Weights of a small GPT-style language model, trained from scratch on English Wikipedia.
Size: 15 layers, width 128, 4 heads of 64, MLP 512 tanh GELU, vocabulary 29520.
Training: a variant of Adam for these matrices, 135M tokens, 8216 steps.
Each number is 50 + 10 x the weight over its row's rms, rounded and kept within 0 to 99. Layers, rows and columns count from 0. The size before them is the row's rms in percent of the matrix's.

# layer 6 MLP up, 512x128, rms 0.156, rows 105-213, columns 64-127
100:51 45 43 61 48 67 54 52 59 72 39 48 45 47 63 44 32 29 66 75 57 53 37 43 52 47 44 46 53 51 57 58 45 41 44 60 53 49 60 63 53 48 59 49 36 44 50 43 53 52 56 61 64 33 61 64 45 47 50 46 54 39 37 54
115:61 37 51 46 28 41 58 65 49 45 46 56 48 42 67 50 29 54 48 55 64 46 51 23 50 55 49 35 53 30 48 70 49 66 70 36 54 40 56 49 52 54 46 48 49 51 44 39 70 48 46 46 48 39 56 47 53 40 54 25 34 71 51 48
087:54 42 50 64 34 43 69 78 62 60 35 26 45 53 52 57 56 41 58 55 46 44 54 55 49 47 40 49 35 38 68 56 61 49 41 57 42 59 60 59 69 59 45 54 48 53 42 40 66 41 56 52 40 31 60 42 63 62 69 33 49 44 60 42
114:56 57 51 64 47 36 64 59 51 55 52 47 59 60 44 52 50 37 38 48 51 42 38 39 60 46 54 54 44 66 48 65 59 71 57 37 48 56 45 48 51 56 43 39 52 55 51 31 70 33 33 43 34 48 32 49 61 46 51 59 49 44 50 32
092:50 48 47 43 50 51 67 54 59 56 46 56 46 62 36 55 60 38 47 43 42 50 70 37 35 56 56 46 40 47 59 52 58 64 75 33 39 54 47 47 68 63 58 48 47 71 38 31 56 21 46 48 34 48 60 48 62 56 57 58 41 48 39 44
112:55 60 47 71 58 43 74 43 51 46 51 52 37 55 63 54 37 57 54 62 49 61 46 55 44 35 56 45 50 48 52 71 52 64 38 62 45 42 60 37 48 47 39 48 58 58 50 33 55 38 43 52 65 48 39 55 50 39 36 53 45 57 44 60
119:59 44 27 45 47 63 49 49 51 40 49 53 58 57 51 51 53 41 54 54 56 38 47 53 52 43 52 53 57 54 39 56 62 58 50 53 33 53 47 42 51 39 78 57 72 66 62 35 58 46 40 26 69 36 61 48 36 49 45 53 62 41 41 48
089:42 54 36 50 46 32 69 51 73 53 46 38 31 44 33 61 54 71 52 44 44 49 51 72 36 48 49 38 45 36 52 56 47 43 62 48 51 69 61 43 66 73 53 71 52 49 62 66 48 44 40 49 54 46 45 42 59 41 49 40 57 49 70 51
080:47 44 51 36 54 51 48 53 53 53 40 54 59 68 52 52 43 45 54 47 51 58 30 52 57 52 45 48 51 72 54 49 45 46 61 45 44 67 59 45 62 62 47 63 46 49 46 77 38 50 60 48 41 43 64 43 50 45 58 43 59 50 61 55
117:55 44 47 40 52 37 78 62 58 50 50 47 55 57 60 55 61 34 47 40 48 56 56 35 47 39 55 45 66 74 38 43 53 53 57 28 37 54 50 51 48 63 49 47 56 52 45 37 68 38 63 53 61 44 28 48 55 58 46 57 54 71 47 45
082:53 42 60 64 37 54 55 67 65 64 38 35 49 38 59 56 54 48 42 55 47 47 47 66 32 56 45 47 38 26 47 68 42 75 38 53 59 57 44 44 70 58 58 63 42 70 54 36 51 38 45 56 53 48 56 52 52 36 65 51 45 53 46 51
096:52 46 40 54 46 53 77 61 58 48 39 26 57 40 50 56 30 50 53 47 44 53 50 42 56 48 51 41 41 43 52 75 34 53 52 54 60 49 62 44 64 60 49 64 46 66 64 41 67 36 41 24 58 43 48 43 57 53 55 52 32 49 60 46
120:62 46 53 53 43 41 55 56 48 68 47 47 64 59 35 42 61 53 44 45 54 46 51 51 51 53 31 55 54 59 52 53 77 47 58 27 40 54 77 57 52 54 42 54 62 51 35 56 55 47 63 56 65 21 53 59 44 48 54 61 53 49 38 47
113:45 45 68 65 55 47 51 57 42 46 44 58 54 36 47 55 39 64 54 77 72 30 55 52 58 53 32 66 29 44 53 57 47 60 34 58 53 50 46 62 50 40 60 58 46 43 33 39 54 50 65 47 57 49 44 48 33 27 59 57 61 65 46 53
088:50 47 50 51 34 52 57 53 69 59 39 45 32 54 44 62 33 45 48 65 53 53 36 51 50 40 49 52 46 46 61 63 49 47 43 50 55 59 57 39 66 66 56 58 28 55 58 40 53 46 50 41 26 42 48 46 68 55 59 47 37 46 61 36
062:43 52 37 43 50 55 56 51 74 61 59 37 33 43 50 53 40 51 59 55 49 45 49 45 40 44 38 44 40 50 58 56 44 46 45 56 57 50 63 53 78 51 49 55 47 60 52 53 54 33 46 37 52 41 46 41 50 59 44 52 41 52 48 55
078:40 21 50 46 36 60 45 57 71 47 43 48 40 39 67 44 49 61 29 49 49 46 54 47 53 53 49 36 39 55 61 53 56 54 44 48 48 52 63 49 65 56 54 53 33 42 61 69 48 46 62 72 36 43 53 40 57 65 56 35 61 46 45 38
099:47 58 42 42 42 40 55 65 51 44 42 58 47 34 33 68 56 66 60 64 50 29 59 58 49 51 49 58 53 38 54 77 58 51 46 54 47 50 50 58 65 54 46 62 60 45 42 66 48 51 74 57 36 57 55 38 61 53 39 29 51 54 53 51
093:50 53 44 46 57 44 64 45 45 33 59 55 40 37 47 70 51 46 58 52 47 40 74 22 52 45 56 54 51 50 48 62 54 46 55 46 50 64 44 63 54 48 42 59 51 52 57 67 55 38 50 40 37 66 54 44 54 48 39 61 42 55 38 61
118:45 34 46 49 36 56 63 62 57 45 42 37 59 66 51 63 37 56 61 46 59 63 37 46 49 57 56 44 52 56 42 59 41 42 46 37 62 71 60 46 54 36 67 62 54 56 51 34 76 41 50 57 60 52 53 61 46 36 59 32 56 58 60 68
100:41 48 28 56 43 57 49 45 52 56 48 39 48 57 59 53 49 46 55 60 46 55 37 39 55 47 44 52 57 31 45 70 59 52 69 53 51 43 56 58 54 58 41 59 41 43 32 49 51 42 54 40 58 26 50 52 45 31 52 33 49 59 71 49
098:37 50 42 42 50 59 63 62 54 36 44 46 39 69 48 61 61 49 78 44 37 56 46 49 50 37 60 57 43 61 47 62 61 54 57 37 47 59 56 43 56 67 39 46 50 74 39 48 59 51 39 47 68 51 55 42 57 53 44 35 60 45 51 54
081:68 48 44 59 46 50 62 42 56 46 37 34 39 17 46 61 45 46 51 50 73 50 61 76 49 53 44 53 46 37 57 51 42 41 40 36 33 55 62 70 67 50 71 63 55 42 49 63 36 56 57 52 43 59 35 48 51 50 34 43 46 34 62 40
096:33 49 47 55 63 78 56 78 50 48 32 40 46 56 58 65 46 51 54 53 57 55 37 46 43 18 57 63 45 58 51 54 56 31 27 65 65 31 41 59 50 50 59 39 40 67 49 42 72 45 61 50 41 47 53 59 47 54 54 54 36 44 50 43
111:44 39 41 47 31 57 59 65 58 55 40 34 58 49 61 52 42 53 48 44 55 61 39 46 48 62 59 49 62 46 58 64 47 62 57 38 62 61 51 39 56 42 59 50 59 78 64 55 75 43 39 58 61 60 52 56 49 39 50 36 34 38 51 56
096:35 33 46 56 36 49 59 57 58 57 50 33 43 43 63 58 55 38 43 49 52 46 67 55 54 44 36 52 48 42 47 66 56 50 54 53 52 51 60 48 64 58 63 67 41 57 39 54 50 42 61 37 55 28 39 45 62 66 65 37 57 65 63 29
110:46 58 53 49 47 53 56 68 51 50 41 46 55 45 62 52 49 52 60 61 46 30 49 45 52 45 43 62 66 37 47 72 71 51 37 70 46 45 61 49 51 53 54 51 51 59 52 41 57 48 71 46 31 48 40 55 59 57 41 48 51 44 39 41
106:56 55 52 62 43 62 48 56 58 40 53 38 50 37 61 64 29 56 46 62 41 52 55 43 62 50 44 35 56 39 53 57 43 55 53 48 42 38 47 57 47 49 37 50 40 47 61 24 58 49 38 63 43 33 62 54 64 67 54 25 37 63 40 53
119:30 50 54 39 41 50 49 49 52 54 45 45 51 63 65 58 60 52 71 70 44 55 30 44 51 50 56 55 54 59 38 58 69 28 52 49 50 57 61 67 54 61 31 46 44 53 38 35 80 39 59 50 68 51 47 67 53 45 55 54 56 43 48 48
124:67 52 41 56 43 55 63 40 55 54 51 51 40 44 69 63 33 34 33 66 53 54 41 27 43 57 47 45 64 47 58 52 47 56 57 46 40 47 51 39 51 50 65 50 52 61 68 48 66 44 38 40 51 47 51 52 47 51 41 40 28 50 54 46
113:33 44 48 40 41 39 46 58 54 63 50 54 56 48 66 52 62 36 40 54 46 45 44 40 54 47 54 58 48 52 44 56 65 43 53 60 56 47 57 76 65 64 42 53 55 42 33 45 60 44 55 50 57 42 51 57 80 42 33 25 56 55 64 43
102:36 55 52 45 65 49 49 75 48 41 46 49 49 74 61 78 62 52 63 68 51 49 51 39 45 27 62 52 53 74 39 51 70 35 52 47 62 49 54 59 49 58 43 47 58 55 36 35 80 40 42 49 48 46 43 59 55 46 41 58 37 54 45 57
102:83 53 45 59 49 59 69 42 45 49 42 61 56 39 46 51 26 48 58 57 42 35 68 25 55 48 49 48 47 40 55 60 35 73 60 43 35 53 55 44 44 50 59 48 54 48 51 55 52 44 52 32 56 42 49 43 35 58 49 50 30 61 52 48
093:55 50 53 57 42 58 56 61 65 49 45 38 46 48 64 60 36 47 57 58 43 39 50 42 57 42 49 49 44 39 52 73 53 57 49 39 42 59 48 43 69 55 67 59 23 69 40 40 57 38 58 46 45 47 47 59 53 61 75 46 37 63 52 33
095:43 52 46 65 48 45 59 60 69 59 39 30 39 43 50 63 26 57 56 52 53 41 48 53 53 47 41 45 42 41 58 63 37 57 66 57 46 58 50 44 67 65 53 62 33 66 58 27 48 44 35 30 43 36 42 48 43 56 50 46 56 27 66 47
094:35 48 57 57 56 48 57 53 46 48 49 46 47 56 34 64 58 47 58 50 42 50 69 51 39 39 44 65 37 61 50 60 63 54 50 58 47 47 44 46 44 53 68 63 55 81 30 64 49 45 73 36 47 44 47 38 52 55 61 56 41 59 47 32
127:59 56 57 46 55 34 54 46 61 45 43 41 55 50 37 74 28 68 64 57 61 48 45 35 63 39 47 44 46 49 52 58 40 36 81 44 55 38 43 51 58 70 31 60 36 52 60 45 52 48 41 45 55 54 48 59 46 46 56 35 64 63 69 51
114:34 39 58 45 39 50 56 74 67 61 40 49 32 60 50 47 50 48 57 61 33 53 52 31 50 45 58 46 29 53 47 64 66 61 48 58 50 51 47 31 54 72 46 52 39 68 40 61 60 42 67 46 33 55 56 44 72 47 64 50 50 63 54 41
084:48 38 33 51 46 64 71 64 79 56 48 32 32 49 66 61 45 59 61 49 52 44 50 54 47 34 40 43 44 52 52 58 56 57 58 51 60 51 72 51 73 52 54 62 38 64 41 46 57 36 37 45 50 40 46 37 51 62 44 47 41 47 60 47
101:43 64 45 53 45 48 54 58 49 59 43 39 52 65 42 53 54 48 64 54 53 58 42 59 42 28 48 51 51 38 42 56 45 32 46 66 64 49 47 45 54 70 47 56 52 68 26 36 64 40 43 37 61 47 47 62 55 53 50 34 53 62 57 31
086:39 49 47 62 43 59 67 70 69 52 46 17 35 39 67 70 48 61 53 52 37 49 60 53 37 39 47 56 38 45 57 57 56 54 49 54 51 54 63 51 64 66 57 58 37 59 52 39 58 39 43 40 42 45 51 50 53 57 44 54 40 44 62 50
109:44 36 45 50 46 58 50 61 60 54 53 36 56 68 69 65 49 41 47 43 38 51 51 32 44 30 52 55 48 37 43 44 51 58 60 43 69 69 60 42 61 59 49 52 47 40 40 20 61 48 27 53 70 34 53 60 66 47 51 35 45 38 58 56
106:49 49 48 43 38 51 48 38 44 39 48 49 51 52 64 58 50 37 40 60 46 47 50 45 38 49 40 52 57 43 41 73 50 64 56 58 42 58 46 56 49 37 44 69 49 70 32 54 60 33 44 48 56 46 37 45 52 68 60 49 34 48 53 37
113:59 51 59 64 43 54 43 53 46 49 47 46 56 77 52 49 46 49 52 46 59 34 48 38 64 37 49 49 42 29 58 82 58 55 52 53 72 55 43 56 53 63 47 52 34 74 36 24 45 40 52 44 38 47 48 56 51 53 53 30 46 57 57 51
094:45 56 56 62 53 43 61 38 48 71 47 49 42 59 41 52 48 38 67 56 67 55 55 38 45 20 44 60 49 52 62 51 42 36 52 54 39 75 44 60 53 49 56 57 50 55 33 55 56 52 58 30 52 49 59 63 34 39 61 57 49 57 53 54
111:36 54 51 53 40 27 51 56 51 58 42 50 42 49 60 55 58 38 49 60 67 47 71 53 46 41 46 64 60 36 46 69 46 63 55 49 34 65 44 50 63 49 51 72 51 55 30 31 48 50 58 63 60 47 50 63 53 45 45 54 59 57 40 45
072:35 42 55 63 33 45 44 56 69 50 24 40 40 48 62 68 40 34 54 58 56 47 50 45 57 39 62 61 49 41 44 44 56 39 55 37 63 63 54 49 73 61 53 53 41 54 55 34 56 31 36 56 58 40 37 65 49 55 47 54 45 62 52 38
097:48 21 49 49 43 56 54 54 57 54 36 38 52 38 34 54 34 41 49 49 64 54 34 50 55 58 37 47 16 38 73 59 35 62 46 58 38 68 58 57 76 54 56 56 43 60 40 55 43 47 62 46 34 45 45 58 68 51 67 46 56 44 68 47
100:54 37 60 57 32 75 43 50 47 48 39 34 47 33 70 53 50 54 60 50 39 45 59 55 63 58 40 42 22 32 54 76 72 60 48 56 40 49 57 63 50 61 50 48 30 61 32 55 46 43 66 61 40 45 57 40 55 59 57 36 37 52 42 38
111:52 48 55 50 38 45 44 53 44 43 49 46 58 53 48 42 64 52 48 44 43 35 77 54 54 56 47 54 36 55 66 69 70 62 56 50 55 54 67 54 51 48 49 65 35 53 44 51 52 40 30 52 42 58 47 38 60 60 58 21 56 50 51 52
074:49 48 53 68 42 48 51 55 45 43 15 52 63 53 55 58 47 42 43 50 55 54 58 52 54 52 71 67 51 51 31 53 51 50 53 42 39 60 52 43 42 54 50 49 55 39 50 53 56 55 42 52 48 52 39 63 54 55 49 48 54 42 50 43
074:47 41 54 63 33 46 50 61 63 49 15 43 54 50 61 51 34 37 41 55 60 57 58 49 54 50 66 69 54 47 35 47 52 48 61 43 40 60 55 48 68 64 54 54 52 42 43 42 62 35 45 52 60 48 42 62 55 49 51 49 42 48 51 37
086:39 33 43 49 55 65 51 45 49 44 51 48 39 64 56 75 60 21 51 54 51 65 69 60 41 47 59 49 41 54 55 41 65 38 55 47 43 57 51 53 45 56 68 60 42 49 44 63 68 32 61 41 48 40 44 56 52 45 81 60 47 46 57 34
103:68 40 31 53 54 68 61 48 53 44 45 42 35 23 44 58 30 47 53 49 54 50 66 56 38 50 53 31 49 32 55 40 43 71 73 46 35 48 45 54 48 49 60 56 51 45 63 47 56 44 37 46 36 55 58 39 45 59 46 43 43 35 63 50
108:62 45 48 55 41 68 59 49 51 45 43 58 56 56 49 62 31 45 63 50 72 59 36 48 45 61 53 43 57 37 41 63 42 70 49 31 55 50 47 45 50 39 61 56 43 69 47 44 49 45 48 32 50 56 34 46 29 40 48 43 45 56 73 51
115:59 37 37 42 34 66 49 47 54 49 46 43 42 44 43 58 22 43 42 64 58 57 61 51 48 56 56 39 45 25 49 51 46 62 76 38 45 44 51 49 45 50 46 79 38 60 36 38 56 44 50 38 52 25 56 53 45 57 51 34 45 57 72 57
095:43 39 49 62 40 50 65 56 52 50 43 52 51 32 56 52 54 49 54 51 62 34 56 47 55 48 32 55 48 32 55 65 56 62 42 55 39 61 43 59 61 62 56 39 49 48 55 52 45 51 70 48 47 66 34 61 55 40 77 46 57 49 45 48
115:59 42 41 52 40 73 49 53 49 51 40 36 52 41 67 63 52 56 75 55 57 44 49 38 57 52 49 46 37 35 57 64 66 59 50 58 59 52 62 68 54 49 45 50 39 57 43 45 60 41 70 65 29 51 44 57 52 64 77 38 38 45 57 37
114:58 33 49 40 39 50 54 58 48 44 53 43 62 34 48 53 54 50 43 59 50 44 76 40 60 61 45 58 43 57 43 72 72 69 63 35 38 51 66 60 52 50 54 54 56 57 44 59 52 52 62 58 34 53 32 44 53 48 45 40 39 52 40 38
074:54 48 42 53 41 39 54 51 61 35 35 43 42 38 36 55 27 58 35 59 55 53 52 53 42 43 55 55 54 37 40 57 36 61 43 42 40 67 45 44 59 60 58 42 52 52 77 37 65 49 38 37 46 45 52 50 57 59 37 47 48 43 39 69
098:49 27 56 31 38 50 41 47 60 49 49 54 37 47 43 47 45 48 40 59 50 56 63 41 49 54 51 62 52 69 60 64 73 53 45 39 36 80 46 39 50 66 50 59 47 48 44 59 55 57 58 46 37 56 65 54 47 53 69 45 55 53 27 46
114:57 47 58 42 39 58 47 64 55 44 57 36 53 55 63 60 49 42 52 41 46 68 55 38 52 33 53 54 60 65 56 41 78 48 43 33 51 67 63 47 53 71 39 50 54 52 32 46 71 40 46 50 54 43 34 57 73 45 56 66 18 54 45 33
089:29 56 46 64 54 52 57 54 54 57 46 60 48 51 41 44 30 40 42 77 65 51 48 38 65 33 42 62 58 57 52 49 34 53 58 45 35 54 55 64 48 43 62 42 38 38 45 48 52 55 48 39 39 34 33 64 47 59 42 46 52 43 34 41
109:53 36 50 50 29 68 43 59 48 42 46 54 59 52 50 46 69 45 40 47 49 45 55 58 58 33 50 52 52 52 46 53 70 58 62 40 48 40 42 64 50 39 53 51 44 49 39 43 57 42 58 67 69 40 56 61 40 63 47 45 51 53 35 43
116:51 47 32 69 56 56 52 51 55 63 50 51 61 61 53 49 37 32 46 55 51 53 39 68 52 52 47 42 61 52 25 47 28 43 41 47 49 62 51 40 47 45 58 52 51 58 61 28 52 46 32 43 65 33 50 63 43 49 52 44 66 44 45 46
106:42 45 51 33 35 29 55 49 53 55 49 53 51 78 44 49 43 39 47 43 51 43 47 38 42 65 55 52 54 66 44 65 49 55 65 44 56 61 50 53 59 45 32 69 60 46 34 45 69 50 54 36 56 20 64 53 54 47 61 49 67 54 60 55
081:18 45 63 58 34 48 57 62 63 47 49 37 48 34 54 52 43 56 49 65 60 53 66 45 43 32 49 66 50 50 59 52 49 55 57 53 49 59 53 55 70 57 45 58 35 39 50 57 51 45 56 46 52 56 36 51 53 58 49 24 45 43 50 50
072:28 36 49 62 46 36 57 59 64 49 27 49 30 43 64 57 31 45 42 53 54 57 53 45 46 39 67 59 52 40 53 60 47 55 41 63 47 54 47 62 62 59 50 59 52 46 50 46 48 42 40 38 54 55 62 55 63 54 54 48 59 49 49 40
118:50 53 58 61 48 41 58 53 56 49 52 35 61 50 63 50 59 62 47 47 37 08 51 45 42 40 54 44 38 40 44 54 50 69 61 65 53 48 44 37 47 51 33 48 45 57 65 31 62 40 39 51 51 31 40 46 53 68 42 26 62 45 41 44
097:56 58 32 54 50 61 56 55 54 61 35 56 35 47 53 52 39 33 48 80 62 48 48 50 40 47 53 45 54 70 61 39 36 30 48 48 41 63 55 60 51 49 56 46 46 50 68 34 56 53 41 59 61 36 52 47 54 59 34 56 62 33 48 51
118:45 60 51 43 47 32 51 50 52 42 49 50 52 62 38 48 37 47 52 66 63 59 54 36 52 37 53 65 53 57 58 68 61 31 54 42 59 45 55 40 55 43 29 68 65 61 40 60 54 45 31 38 66 54 54 53 37 47 41 46 48 65 64 48
120:45 56 56 58 49 59 53 48 51 59 46 56 45 63 52 60 67 55 36 57 42 40 52 57 43 44 58 54 33 49 63 64 53 58 50 63 53 43 51 52 48 68 49 39 34 57 35 36 56 33 51 50 33 18 63 47 62 77 47 51 55 38 37 52
090:38 47 51 45 47 44 50 48 71 36 46 50 45 49 53 51 42 38 44 52 61 58 65 26 44 27 51 54 40 65 47 43 35 41 69 40 51 65 53 44 57 55 48 62 53 32 51 52 51 56 34 53 63 36 48 57 55 44 52 64 56 55 47 42
111:48 66 55 59 63 40 54 46 52 65 47 58 53 67 28 50 63 49 62 46 56 39 40 50 48 48 49 52 52 45 33 59 58 48 60 59 59 58 42 45 60 55 39 49 51 63 41 37 46 40 55 26 58 44 38 57 42 42 50 55 69 56 55 47
108:51 54 41 44 34 65 61 60 50 45 34 39 60 40 61 60 38 57 48 54 60 69 40 49 48 48 45 46 60 44 51 57 42 39 49 46 58 47 70 56 54 51 63 56 45 44 62 61 69 48 66 71 44 43 56 51 39 35 57 35 20 66 58 56
076:55 59 51 60 66 44 66 61 51 56 54 43 57 77 43 55 29 46 68 58 46 49 64 27 41 39 60 46 52 60 50 56 45 45 67 42 42 50 54 52 43 48 59 56 43 54 39 38 59 36 40 53 42 34 50 46 47 39 56 47 33 41 47 61
103:55 67 41 55 53 45 58 42 50 43 46 49 43 42 29 55 53 66 72 50 40 42 64 45 39 50 44 60 72 61 51 50 73 42 76 47 41 54 56 50 52 51 63 47 55 51 47 72 49 50 52 37 44 58 46 29 32 50 43 60 35 53 49 31
115:39 50 50 59 45 39 56 68 52 66 37 38 40 53 60 47 48 55 52 45 45 54 51 40 45 48 53 53 39 28 45 47 55 57 42 71 65 63 49 52 55 75 36 65 42 51 39 36 49 42 45 49 56 49 61 57 52 48 50 51 53 55 71 45
121:34 48 58 58 41 41 48 64 55 62 48 39 45 40 59 55 65 44 43 68 62 30 46 53 44 40 47 54 38 36 42 62 56 59 54 63 45 35 47 56 53 63 36 67 55 44 28 23 55 51 59 54 51 32 49 54 68 44 32 39 51 45 45 39
088:52 43 46 49 39 63 55 61 54 45 37 46 52 31 34 60 48 59 55 55 39 52 68 56 36 49 50 46 41 45 50 49 51 40 40 42 48 53 49 55 58 47 78 47 36 54 59 54 50 53 44 43 50 60 50 42 47 60 57 57 54 46 45 57
130:28 44 45 52 51 44 59 47 61 55 48 55 55 55 70 54 40 35 40 41 50 58 56 47 53 56 54 46 40 40 28 47 41 51 45 57 66 59 52 56 55 56 33 62 52 43 61 30 62 38 52 42 41 38 39 60 74 36 48 60 53 36 44 42
114:55 57 46 60 48 46 50 57 57 48 50 60 54 68 41 47 63 40 54 44 56 53 60 63 49 50 54 48 40 57 59 57 62 43 52 42 42 47 43 51 56 43 57 53 52 59 60 37 47 38 34 51 41 45 60 48 52 69 49 45 72 44 52 60
101:47 58 49 54 60 49 45 50 54 59 54 48 46 63 65 55 52 31 51 63 49 37 56 26 69 32 60 47 48 60 41 62 58 48 51 32 49 52 52 34 48 54 61 63 31 67 54 46 47 46 41 48 39 57 43 43 49 71 41 50 32 51 44 36
105:43 52 43 62 54 30 62 59 49 70 47 45 46 74 48 65 59 55 63 47 37 49 31 36 55 38 52 57 53 40 50 54 64 41 48 57 60 53 62 58 65 72 32 43 54 58 36 26 58 48 48 44 55 36 56 52 70 32 41 36 54 46 63 63
104:51 58 59 67 66 48 52 47 52 47 47 57 45 50 48 51 38 38 68 52 51 58 61 44 53 33 46 56 51 47 57 60 62 49 54 55 28 56 44 59 53 51 46 41 31 63 40 35 45 50 57 34 33 59 38 47 36 40 63 65 50 43 32 52
105:30 46 44 50 43 48 48 69 50 60 41 46 42 72 50 65 39 46 59 51 48 47 28 47 55 55 52 47 47 46 41 50 50 54 60 60 58 40 57 48 53 63 33 54 48 57 31 24 58 49 43 48 67 35 43 52 63 35 37 32 63 40 73 59
088:56 54 50 57 51 37 74 52 47 47 56 50 58 65 40 63 60 56 67 41 31 50 48 65 36 47 42 41 70 39 33 62 70 39 55 52 47 45 51 56 45 55 42 43 61 65 42 68 63 37 68 48 55 50 33 62 56 48 48 48 55 36 64 53
089:39 51 50 62 50 39 80 69 53 56 47 46 53 48 44 54 42 63 61 51 51 39 60 47 48 34 59 51 39 40 37 49 41 36 60 43 56 58 56 49 46 47 56 68 50 55 67 58 46 44 53 54 41 49 30 60 53 59 56 35 54 61 54 35
115:37 31 51 42 46 53 54 74 54 58 45 49 45 52 72 58 50 44 54 45 50 56 44 40 41 59 53 58 46 64 43 56 60 47 47 46 46 56 70 61 55 53 66 45 50 49 46 36 77 47 64 46 39 54 55 55 59 65 57 41 56 51 55 53
100:62 45 47 56 56 59 42 53 57 67 45 61 45 40 51 42 53 47 49 50 64 49 43 40 62 46 48 56 39 50 46 55 46 51 58 51 48 60 41 40 65 51 68 53 29 53 56 50 34 51 57 49 30 48 52 40 36 70 60 56 72 42 37 40
095:58 38 49 58 44 63 66 48 74 46 41 41 26 46 47 64 30 53 58 62 28 56 56 53 46 66 61 50 64 41 34 54 46 50 48 39 42 49 53 45 54 58 65 46 45 48 54 57 59 41 47 34 55 48 44 41 50 36 56 51 53 49 46 64
084:53 49 41 59 42 43 59 58 68 65 40 36 49 51 52 55 58 44 50 44 48 51 60 61 51 44 49 50 43 43 42 57 45 65 60 56 44 68 63 51 70 64 59 85 41 50 39 49 52 47 46 49 49 31 47 44 52 52 66 30 48 40 52 38
086:49 41 45 58 48 45 84 62 62 50 41 50 34 57 45 65 32 48 53 67 45 50 61 54 44 42 58 49 42 39 47 56 46 50 47 38 46 56 47 44 47 51 62 53 40 54 56 68 58 42 40 36 54 49 36 43 39 51 63 40 55 52 48 47
102:44 45 51 51 41 53 57 45 53 44 52 49 42 50 68 57 51 34 46 47 47 70 32 54 55 56 58 44 55 42 53 68 64 72 49 46 51 58 50 47 43 53 42 38 38 68 46 57 61 42 43 36 62 54 43 46 54 42 52 53 31 67 44 47
059:52 37 31 65 63 52 59 61 64 47 20 41 42 39 62 60 34 35 46 53 68 56 61 40 44 42 73 67 53 50 42 63 45 52 55 40 39 64 56 54 66 53 60 45 44 44 55 49 57 33 45 38 38 42 48 52 45 53 61 47 46 49 63 43
117:61 62 37 62 56 52 76 61 50 39 50 56 53 51 41 52 54 57 65 51 59 42 70 43 32 31 57 49 48 55 63 48 59 32 80 47 49 53 44 50 49 42 66 49 51 59 69 44 51 37 48 51 39 42 59 56 38 64 51 55 51 33 62 48
092:64 28 44 52 48 33 49 43 44 54 47 68 52 50 30 44 44 56 48 42 61 45 81 53 66 46 37 42 35 32 51 61 38 44 52 28 58 71 56 51 59 37 63 61 55 49 47 45 45 46 67 58 36 53 46 49 50 65 65 49 75 58 46 52
077:51 44 49 46 45 48 67 66 69 55 47 30 30 32 36 53 55 59 47 50 38 45 47 45 34 44 49 39 44 52 48 63 64 51 54 40 65 46 60 49 64 62 58 62 47 62 55 54 58 23 45 41 52 42 51 45 65 71 50 35 38 46 45 41
097:52 61 49 56 52 39 68 57 55 47 41 47 40 33 49 62 45 37 55 58 39 42 58 52 47 28 55 54 45 41 58 56 71 52 45 58 50 59 63 44 59 58 53 46 53 57 48 40 61 47 55 32 37 34 54 51 68 68 54 40 30 37 48 30
101:50 46 50 63 58 62 47 46 54 46 49 50 49 54 54 55 54 33 53 46 46 41 56 61 56 55 55 53 44 59 39 53 57 54 51 28 37 46 41 36 49 58 33 59 40 55 23 50 52 37 42 66 50 41 52 55 62 58 76 44 46 52 37 23
103:48 52 54 56 36 48 57 50 51 41 41 39 57 37 51 65 38 48 60 42 49 58 36 58 58 50 36 58 46 65 62 74 61 55 47 35 47 66 54 45 55 70 37 42 48 68 43 54 61 49 48 56 54 67 44 57 53 34 50 58 30 69 55 49
113:60 58 55 65 47 46 74 64 63 56 38 52 27 52 41 59 50 57 72 68 47 50 51 34 48 38 48 61 49 38 57 70 43 51 47 63 57 49 55 51 60 70 49 52 52 60 51 31 67 41 54 55 45 56 60 58 56 35 40 42 52 59 56 58
115:36 48 59 48 42 39 56 45 55 54 49 45 43 56 66 54 61 42 39 50 46 55 31 43 71 58 49 45 60 53 43 72 59 51 48 33 63 69 47 63 51 63 31 49 47 52 46 39 66 49 43 53 47 51 61 46 63 42 51 56 29 77 33 50
121:59 55 48 55 59 36 47 51 55 62 48 22 57 55 46 40 53 54 55 44 50 39 43 48 46 54 51 58 25 56 51 58 55 44 51 51 61 59 71 54 57 68 42 58 42 50 34 67 52 48 47 47 49 47 45 50 54 46 56 41 44 38 60 38
095:31 47 49 61 56 62 74 53 67 44 39 36 47 56 55 61 56 55 39 43 34 60 46 50 48 57 51 49 51 56 33 66 25 46 49 54 48 57 60 48 59 60 66 57 32 43 51 43 69 36 53 54 36 46 38 50 60 60 47 48 53 37 65 38
105:67 34 49 42 60 59 73 41 47 47 43 60 54 45 48 65 32 50 60 59 66 51 44 45 29 52 46 38 28 27 44 62 52 60 54 38 36 47 57 48 49 38 54 58 57 51 45 52 62 45 62 40 65 39 52 53 34 41 69 34 49 46 62 55
099:45 32 50 47 50 79 53 71 64 44 36 42 15 57 56 52 36 41 70 64 43 46 61 41 48 40 52 50 39 59 65 49 67 50 45 49 36 52 53 37 53 52 55 55 32 64 44 50 51 52 58 40 46 46 44 40 43 47 64 58 42 56 58 50
090:65 52 38 47 41 59 47 49 46 52 52 42 51 41 59 46 53 39 41 46 39 47 53 43 55 55 50 49 60 48 46 66 62 71 58 42 35 68 50 51 46 58 65 51 41 66 39 58 48 27 45 37 40 52 43 51 57 63 52 57 34 48 51 42
102:59 54 38 62 59 47 68 56 51 42 49 50 44 54 39 57 44 52 68 70 77 45 63 54 39 36 58 48 47 55 48 46 55 30 46 51 50 50 56 47 43 39 60 61 68 36 50 51 67 38 68 39 54 45 48 60 29 31 58 69 66 42 57 57